config = dict(
    hidden_size=128,
    init='uniform',
    dataset='wikipedia_en',
)
Each number is 128 + 24 x the weight over its row's rms, rounded and kept within 0 to 255. Layers, rows and columns count from 0. Numbers have three digits each. The size before them is the row's rms in percent of the matrix's.

# layer 5 attention output, 128x128, rms 0.104, rows 0-127, columns 0-63
107:103114159111139163110151119115158110132141121136148104144095152145106146137115100168132154129119162156095127135148124104117196112101114124155137145117118123117101144096150162175129114150125148
101:152108150149092126139124100129145129100122152119123103085122145139118164092150135144155160127101126101144140106121123109116156166150153144122102154124089169111097086133108152136128111138124120
129:147151124127159160083124086113170112155115047158123138086149092145138112127144152127179128122103122139129144110078131134125119125111139150122143126095162117148123133130097157110132151146107089
087:148177175131131085130111109089119091131098100140102116139175168171125128147120162106133129130134164135106140158100122141120109161148110120159142130168067088095102118130109139137153117094141146
096:128134138117101140170123143116131128128153141131133143136117132127127167121124115118136155136132119113110132158153095156126123148102121121124107158076106131150101157140113177125122148138115162
102:143101083108129142122124110143117122140105126131089143132133140114119159108121084136116125115092138114084154156102139101127119134129122163124169098139140159084118106098085129123116157121156129
095:122101153177086114122171105146116135115155143120154145146130137125091149147148125093123126123118170147170143152123128091114097095163108092097130124145118150162137099098112126160089115155121142
101:107145139133161137111118095148084109143138123113137123079125138111140093111109089113106151151099086106091140107134129143113118070168152163149107106120103137144170104149118128133135155141107124
098:106180147112127143134141107099129109167092150094140170098100148126157134122120117105111089122169108130133136128120111129149129161103104168113090135165139066125148122147110140136132116155121118
098:133113125149123110140157150140142139075117127137082121117141146160109176144135144153116132129125140112151151131110133085126147151126119150101140100123134109114128080145148107155144104099128138
088:137121127144189085115145097104124192104077143135105113130122138114115099139155132138091144180134101120073112136120129136139111130143145148141135154137163122133133120107130147111196114092146122
093:120055125105130112087160139128118096152086122115173130124093153127141113121099157119118148095143127134133121092113091115118165109134115136118147119107105143149117139137095126100089143154120115
102:128113142142153123110139123147130144138139109117142117143105102122124157174115141076106092126168158103167127143152170123093118110109167125163117191125121099149145162160097123100133128131181147
082:158148110112134092155143125158118138089125117093123150112084075122157169121156100154124144114086124165166113094198111152138136130148140110089130111141109124095121074136093119112104119148173105
095:122086162161178126132170102099088131116129136104165115174083081128162113150104138145175127128115079146143123152157119173140151124115142158118176127145102115110124141134111130147150111144153129
108:129080103140150137137159113151098160093163099117108165187124132136149139153134124136099112146124107144102128148093125128147131153131075146164143111114092074138093102151096122101146141088158108
110:156106137083151122103087097169124158125190145123137146124179153132116130140110123110120107090124117129148143126146093129128133117122111172148158151100125129105111134118131143138081107111120110
093:065153132174144197161123100149154109110177130138117134126107145136115144117149101123143094115126125144146143131141153120117082157140146118106167146146149123154114137174146135110128155116144140
104:128136161121168129136123133108174126153064120103106094099071119105127104134086108169128177143128101144158155109073138152149096121169118094122114115152175141148094070166129135145133149156124175
095:152100166119159118124096143117124123132161126130155117140105124117135134148155094185130129166117110178160096106166128157078110200155145097155113107147112102158185099156150192144106161129107164
096:141126102127128125130116162146123144104110120129166159108109135095097140128131073111116133184152144128104125149130093119094105104143153123099172146118154136124177107131156104104166107194158116
095:148107127127156163109144156133112119128132136134140146146092138144160145101152099144173120090142139141129120112108102106145111115111134139132116150144189144137161127091080131118164129130104131
101:131158151153143145119137143116115137125154161116077112139116131128136146118106137124129111140150162137142148140164106164113151090147113076138122059141168098157171160113133156139164130102133109
086:141164093170139098092075110106138131108154089147121111159118096106105138099121117125113097151150177102165087162131130097177187095118137127094130132147097101144127118132129118098102123124117147
097:148121101132127160098148122096114133093150116108110131132128137163087155088138167100125122103130077127161089147133167138144130096120120098164123113120153119180111115081168095124128119104084089
103:116162147136110121171078158129138119111102099097103092167108122145102145146086148137151181139144165135131146119124160106123092098105150155154138130127125131122107126092131090125149116151130159
098:119194146128135114112117099147127132129154136114136125141104126153163122139102109160164124114128107113098086131182178153157193128118150103111122090182142125107128157198129161117125114120112152
101:122129129120111128151161092122113186101127119143131106112114143121149129132136122066158088132123127155126117039108139153135102108131111111115144143130126142074109101111152096131158118120118129
105:119162104154116105132097135159136102165187132116145141116131093096140143149086090163148105075109120108120109121126106114138145141115127118131176105107133163160114115138119114122175121140112118
112:144123103113094141143103128155149130106132114113069183145132158127112088115095105085128132127114132177138104143102148115150159136125127129124100121086139144083094153127110113106131093142133140
106:122131093114089118141120147167122081108178145145133143158138107141102118141146130127147126118133168190117124119126169113125101122152122143127118146136148166153145157143092135152136116105108110
083:122108126145165131172101117120097102146096130140126135125151128145177134128080138124147139173114107114138157129132141135171077119125118129090157162114105132102126152147111076140108092145112092
105:142098088128171100133140105135145127144190134118134114173106147158102091113145154152115128132050140113149114112145147163138133151099106137132105139097143117129155127152129113128134093125125122
096:089111106112116125166135111094171144154156111100156115087100166136129099136141101086119137153147136128146153143107121197147138115101174077078114121111110099135130127123158126104085129092138134
101:109159143100130145090135063162157100107130128121067155141165122129120137136152140104139175141115127130091160166109100128084142117158127123065095123160145115142118139119162128180121097133134130
083:141137121109103141092131193161109172150118148102100124142082098099126153112112159092133167154069153154174135124137139181106118117137095119123141131105137141118165144136130141136124147136084122
107:135131149144125080074120141149138174202124121113149135081118125111113098121147147132125131124148148069087125144141120131141122158121125133142151095119114115095108125114133128147149142132155113
102:126111155156129146126127138152139100121151107133092154120169121133101094148137126134157102101124129128112098106127112177133098130118129157113116118149112114083109176136073138137111119120100124
111:087121168123122084170118170100086163107081133101127099143165163137086077110164101151161171088149120168085163136124140126142163105125116137121158143123130146112121136102118133141127111130130139
115:143130100100157118128115109161102136131122102116083145112168154153098097105132075120162084138137123110146126128133164130106139153149137122124153110110116123156097164128143106120138126163139120
094:085129121082094102107112151142050094160102138121134129117110134141146128104182129130137146146137153142149113100108111110139154136084116126092171126158134120107117158157125140117168151147135123
110:160144133134124132128146077132107123120097145146131147126206139200141158126102150141147148111148157139129120168094090130114148134153192135115104127104102107111113166157120133120151173114115098
099:147131178131173099094132091135109056103135146131179119129127184104169160075104139138096104155104102138137164115137119103137138097132132139184154116115134096121156104156106127162131115174132121
095:084126117112130139125085100110136128147161098138127125134141137137149139158121139095116142133128157152106103132132098114122082159174132115118161142106103111127125120135131119119137166113106106
099:166137152051057132150143105123084144085143163064122121145112126164120128106128153107145098116127157119143151121108144169107131088143141107143104105145109119129117134171111130131148151158145171
104:098120147163141122145129117169135140134065138142141097116150152131097159138122089118153194108072097102102153181124161112161090148132124121155106078138092121124125122101135122133127156160106095
099:121124106127084148123141143097141116117121078118123137117132104149146121117138130168099136106134164145114126134096131123110129161144148133119153097112116138147111129152066167130125150155121147
091:126166084121127133140137129119132144165082136123118158129119120113124122135160117123176131152139103131101111127179144095124161111168142110146114124129134125143117100135089112133148105140091083
103:143139146121121088130146157126124141127210119115181172146102134153168138104150115152160085121156125111123088094103142119174156146142144131131119154184147123121155108149144155165119087132127178
104:108135158111160108106196117116125143119126115126104139151110109136116161150156148131051136132138164126076153165146126141147151152148128119131151105130113117103104166098119087112106134141110179
108:098173155150166146143115113071145124148090129099149107105123138107111130117183140112102137105112117162103132126090139139149126116161103121129129152141149142105139112079119122120137118135133133
112:134118150145112145129179092121153128130161104150144116120133113117097116110122130138140156121157155120109137071132125147123136114098149139123110118113101173101136135133178152130120094169117134
090:083149151127126095148124115102175135118159179087136133110133170133146123133171124131118123159129081113119098164145126126086129119075144100097114110063186142148157111140118151134148140103100133
103:144116190136132106124125112141147158093145122128130100092103136094132100105093139160101139165130104151128132113116134119112153097156144126098161157150108084152109103110127165114114095127102151
100:134098113138124153134106113144112101120081132135126138119080135099143130077121160101127143132145131131136068159129132163122098142142107137078072120108115152120114163097142167149086139160127129
104:099089161126117149122098131151123150178121113112144126097150086103080145119151094106119176142139152153111104170081117141153112086099131137133133065108145169112175100142169154127126126162140088
106:133111097100140113123129147112099084091093110104140155112135146096124134127147145094160127166139140129117121089133140129096136167189120138128125173124126107121138162081123133140145123165123107
099:105090109118143127151114162115154100133150116133134131145116174158181157113120143168117132123150137125133128157147202112121118142125158086108155115118147121150133120139142103151122140127129112
099:150150167136117139114167140127108084127158118135126153139123129148191145112173093098132125122147157098160122127107182161153126151118129123115104140114176136140105174161102130118153099142136145
113:157115122138096175144105097118126154128158160135136113186138101142099110140144088121141124105124179103127106136124125123147102109129131082105143156151136082088168117106129148129137162111126111
111:131087170092132164143149126162155136107149102108114147122102096109113126118125098126127130122126129123136133159138148104146140130113127129139120119122070128095135139166122149102070135131066138
107:113120137136159094098150083113116134145104124141117126111139120139131163126123112168134098089152103137116083112128146172090161139148104138153162105156107158112127109157093114110146165143126167
094:121094161135114126121099103142145123125157137113134089117129138146085118122122125196121195090175131127174110112131143097159097158133153168135108183100133105107134114136124114171134133117145122
102:116136096083120136086141105154122115097071129125107124167142140133138172117089108142138150147150167115129171098139128135105148160145118104162116125156137101167157114098114141143094077123130084
107:128126105132130090156146145187133131105072104076119069150159137120135151140102126099120116141128093175117126132117133130137127106112140139142116140124112115132147147162100131163144090148113109
101:126140106132090201131101122080131095143113133122112124111155142156089102115158090128154109114110141135099149140111134195154151109092146143135108133103113121128180118125106128135092088099136133
097:135096140139114122103110119127106160129157146131114096106156117142133150117117145097154146135095100165083118109130157105143147098124113183114137172150111152145146126155128111078129112110169144
096:131144112069131089121092126119166122147167152104139144156114100121137142156137107139135148148141127123121096152137143126132172136060103105116180133113128173117106141127135172137145118129155120
088:137110127144105120105100101157157141106133147142150104120129086139151133132158169090077142142140116125159158104136133095155155113114130104142168159126118118123144119117108115116135118105071164
100:130123140141103129125185116112140150138139142099159102121120173128124127093109146102097107138139107157082156153085146134083112134098062136132132136131137119146106085111101156125134129182090142
091:137173175151099107101089135132101141125101158110191091102084118124131117112066106154113149167119162098145135166166135155130143138139155140103167116135133093112130144123092169143133090115130091
101:124141074132156130102148092131113152132160118142149171114115125122100101110144134149128142136105084131130094132133107147161086103180141116135156108149134135135128144165128136126100153104127123
099:098122097124119117148133175173134165160159082133157154145144149136165128121163104144152152162119123175136131121144090145128145127104166166130166137135132120137150111132137122137123125126089123
110:118100109118157115149130069148155180125130098088119115167113122128154141119084144168151126118158125093137171111142061153114128104123110133124173121107137108108138117138143131118146164113147120
101:102139104154134148135110136130148104124156092139159108149125142085138128159133124127088154172134147113146134130152126171092166148132132118149138130128135151124100153089102113107137131083137104
097:118126137115165114120132155108134154115115155124146101129152114137147102128150118107181190130131154130198122179121136157126129119149104103141108122140135139149126125155069130108147113153148162
098:148154081099113078112171113136105127106116126060121141139123141100137138149113096099154133143115123100109105096131144191126152106148136151105113127139148089104115115095140088119130109137141128
114:170148117142127194144118181159109130137128130106150150152124181132142144108096110109115142081097114122117179124120166152118131130108130098107151166118130080146100103137155149101114134133130095
072:161090157128116127131130108125172162117180119097175078101124121106107112130154111100147119117094125116096123123096115130118116139119145133161120075155115066132068133102160112125176160142122129
098:219141124122122155107163112139106090143130095129142117185151119123113116121136111114108151133120143134106121119120116111106118129090074115134143109167144136145110122127152099168117126141077152
097:127167119139099119146167134151117144115151085154139142120129128125113134155122121140112169143115126094154070140120135145164150122110118112128110112138104125135135154114134126126092124102130154
098:114156129146150147104110107147158124183125133130141107142147126103142152138146110148124140113138108179090131166135120109116129177142137095154127124144135137108116122114142129085126065103113124
081:121132115117142158132115134140107124143120127090150134171065132088125110075117101139114109167109160144097118111133138119103096132139122119143142088129100119099100132110151163141185143113113124
094:138144101132114130093156183093126112136141119126149116105097161124118129114065088161069100166137148100093163111174142116137099110139114122118160133077114140146157108156099162116100121131139119
090:144139077108135123102122111190146141129122137141096107140130144143129126098113145127094176104108154145104064082098104154127112183135163126146131120079108134154161123104163103135145147119125139
098:149125160156118135120146125101120132093145099170130161155124137112128116137169082147085139108136112134135130134129118139135108180117150133107116137193116160113117172159160097123105168127118145
102:127116116168166096162091172130160059112153107148156114132152112122123133115144069151132143147100144096094125073125158150127149137140107131135147168103131099136134100103086134131111132127134169
103:140133141101092127114099135120112136135142154105131172108100148163133139146103092132139158117144156119106131104141125126108108134143124120124128128139073149152128203149125173154106161111124144
099:158132143159076121097104130115150084141114133141099167132135113128139151123144091128141094172093166182162150129147145108123167150128106103131113106100116125154137122140130130093122122166150166
111:107156107137145112111132146144153135130152126143140147131079164113160115101087109154111171133135155123127133142134155119145143104144129114199145115124151172113097119125115151136142170139151163
105:069063081124122123132130141115170140109117113107150135107140152120117130141111143118087102132130147145143142157124127117151115140137106091114138138154074141108143114172128102163184129162117129
099:102125115114072127098119127124143159116103115144129156118172146180131118146140168138139115113159135137104128118091132122137115142122111102133100118103138110134128155158125112150078109133144118
097:107112087136121152135073077152099134092138137143111129130103142117112169066131147174112109098129113153167176118153129135147106108096110127141149118159106120125135141104126129139132134092159163
096:116147179138099127118052086160130105133158087152079110118120106111088135097163121140129194152155125139167125138125135166134148147137120117121095153130141129120099103136139160138171139129153119
106:117139131110183092142135111129104096160085120128085156149148124133098125139165092136127109143138161129166135150084126146141138180126136101143167152148148151137106095127119142123109103115108107
099:148149107102183177137059166127113132112161132100109116101137150106117131105123115117116126142144115104149079131158145145105068140106133125160142148095159095069102122159118158103109115123110112
098:132122137115096161171114161139143166174163107131121109182099146134164140088116156138118107117143149150131139108173131168100128133092140176135083091159127163156080158104146135145160098116113111
100:127127111122099126100168135134158126124123137114131155124144180112121093107124168137124132155134158165154127120109103176114112069136121162114134147123134153128088121124123147120143124142130116
094:153125107126159138163174132109092107095164116095067132091099161085097098158078118109127102134129167137152131122142093145134128170118119123128138160118150136151128088153145119140129129157106131
085:120120104079149148157116182126131124134105086131128123094150133156142106063166127126142110122147132098142109126105113100114140145148118135121126100107123131108158140135093151112164094109136116
094:107123143190096135122141112197128128122168119115129105068110130121146120141162151146116098132147124090143129139102135126190085121150087146115150087146192145086164124127139119119120156093111108
101:095132137123118203114165100114148148170139128092096104150139141188132178123135063125143080159134156115102149151096146127126108105131117114117130147126105111144111101116087134149136121140105150
111:160095110091124100156175151125098088113155160127159157124103109126160132085116162108099134102116118066076128166117093130128124136138187081148124132134120138113140119113166123093138125173131134
096:102121087128106160143137079058158135119116149183115126144189142097128127113166149153148131146122128109139160151093142114090095104127107108150065138095107109107120130161128125121142111103102131
105:107137127125122140101159105138129107123164123117125151096095109126175140169108139188106086151111144140155109136137118113113152154178100166112147122138151101109118152111098128132158132089122148
104:157150093141126102085165123124098127070168077126146128136100152107125142131103142101153150114132139172091139193136091105133099134114143103118170152165128108143152147149139122120141106138131173
089:153122113104125114120139159165108138100135128092138159127091115136132138142115101160145106131115141128110108123149154133120121138128126124118142100148126170153160137106131087118113100135190148
101:177137172131136135137084091117084155093109101077110128123121092123135154068130124117111117184144130090114168123134163161118173129106111112117165105120111134133135127140106083130111185111086106
109:127125123105141101139140150117118125084112099127106134165126115109151109131132099099077153103127119157125095147109159118145123178128184137148130137109155116170134100106132156098129143117098138
110:134091141085136120120152191111120123128079127139090147133129131129137103142175133145144110127138088132125118180122150126148139166112140126106104148113084182122117124141091171139108114132121139
099:116132101077129131145174103139121146090124147151086100097169137156128095124092068081123126113108144110118136137119137107125154098127143128160168116103122077105130117124119158166125152169133141
098:154149103117129099119154109161131137152158154162166134120112113154128120119150103134095067087096101125136111111112139138157120114142134115136130125107053078146124123090114159144153141136085143
095:145093076149177127090105135116112139154169117155078122104105057105142168137148132121109127124131156155089122135160145168136115156169104146126099139113133139156132117136117132121124100100125122
108:112107115109119142121121103079146143133087114142153143171139100130108104129122117099169116137090137147162133091116167104113153138099109092104149151145108111106106136123144133146123161155136133
109:078138157158110105182134099138135135138119108176131143124122177125131135143105120106173129117088150098140134165112121093139103079101133141146117111163131135139105122122156158127145081122131142
104:088147171111145131130135111129127102135110157130121128185115130128138166116165121105090134123105119146120128090141152115135141139133123129102150186108137175139149155104124163105114086167114129
101:149110131103144156177137104088167168131221142143145119114115154152121101097121090114064135136139121150119135145168125122109135128160106149102110082154127154109093123150128130147143142121123100
088:116092090103105150131135087166136141124185143101108132100141071156155128153149127131134152101130152119111102103136158150143155145160097100109083152118168123141128129073142117077108160117154108
094:083093199130184130149103117115137140097124125128108146200137088129119121127125117123105088126118076090125149118131109133110129136130173145102112120135114157164102141098090136099129151104148127
106:104158170139121143149169137126169177101151128147112128124079091128113141108072135128115141156072155150114146137135133153156177124136119153136146115125140125147120114142121084119127100069097117
091:111150117128115067093124116108109123152070127101120125127107144121141162132105193145140170094147126120058126110107138129162118104113123089177160133123179139086101138178143153149082117149139108
098:109146154162128099113173152149153103132196161092120129129099153131138130091094151122116150148122125126131074116144114139109099141136146156129142143131163146107128156132104121103082083137103133
100:159134127172144182059141159140125161124173115137067117139110161110116162105162082152147112121099137064103154147130136137109175101113134157139135158127146129166136122160124116147141137169102115
109:120093102123178181099124146116171124092175135132171063119124116117116138143168113117135149174131111127103135105122152161128095146101122133141185121142099124122130173118130113117144117107124105
102:137094139133131147161142128119154147166155139140143166151105114118137117139086096173133123157133142138144152122109130146146095116161113141150098117156156142131155117140162133125139163147092173
086:104144137145166091140092126126144141129205158132125107163175104117140139122129110090097129113105117067099091137119170129157138127118096164108132129151131099167162120149156129134112141113120130
099:114166114108113134093105114138123131149113129113077125157136146126122100144130125143134135089153123124180115105104132164142165098142121178115117121090119164182139155076074080136113105183121126
097:132122072117129108085157136124133056085122141156118106119137134127116100125163125158096139137130152125120122152107149133138169148086167130133134128149135150121134115128096086165083125135142121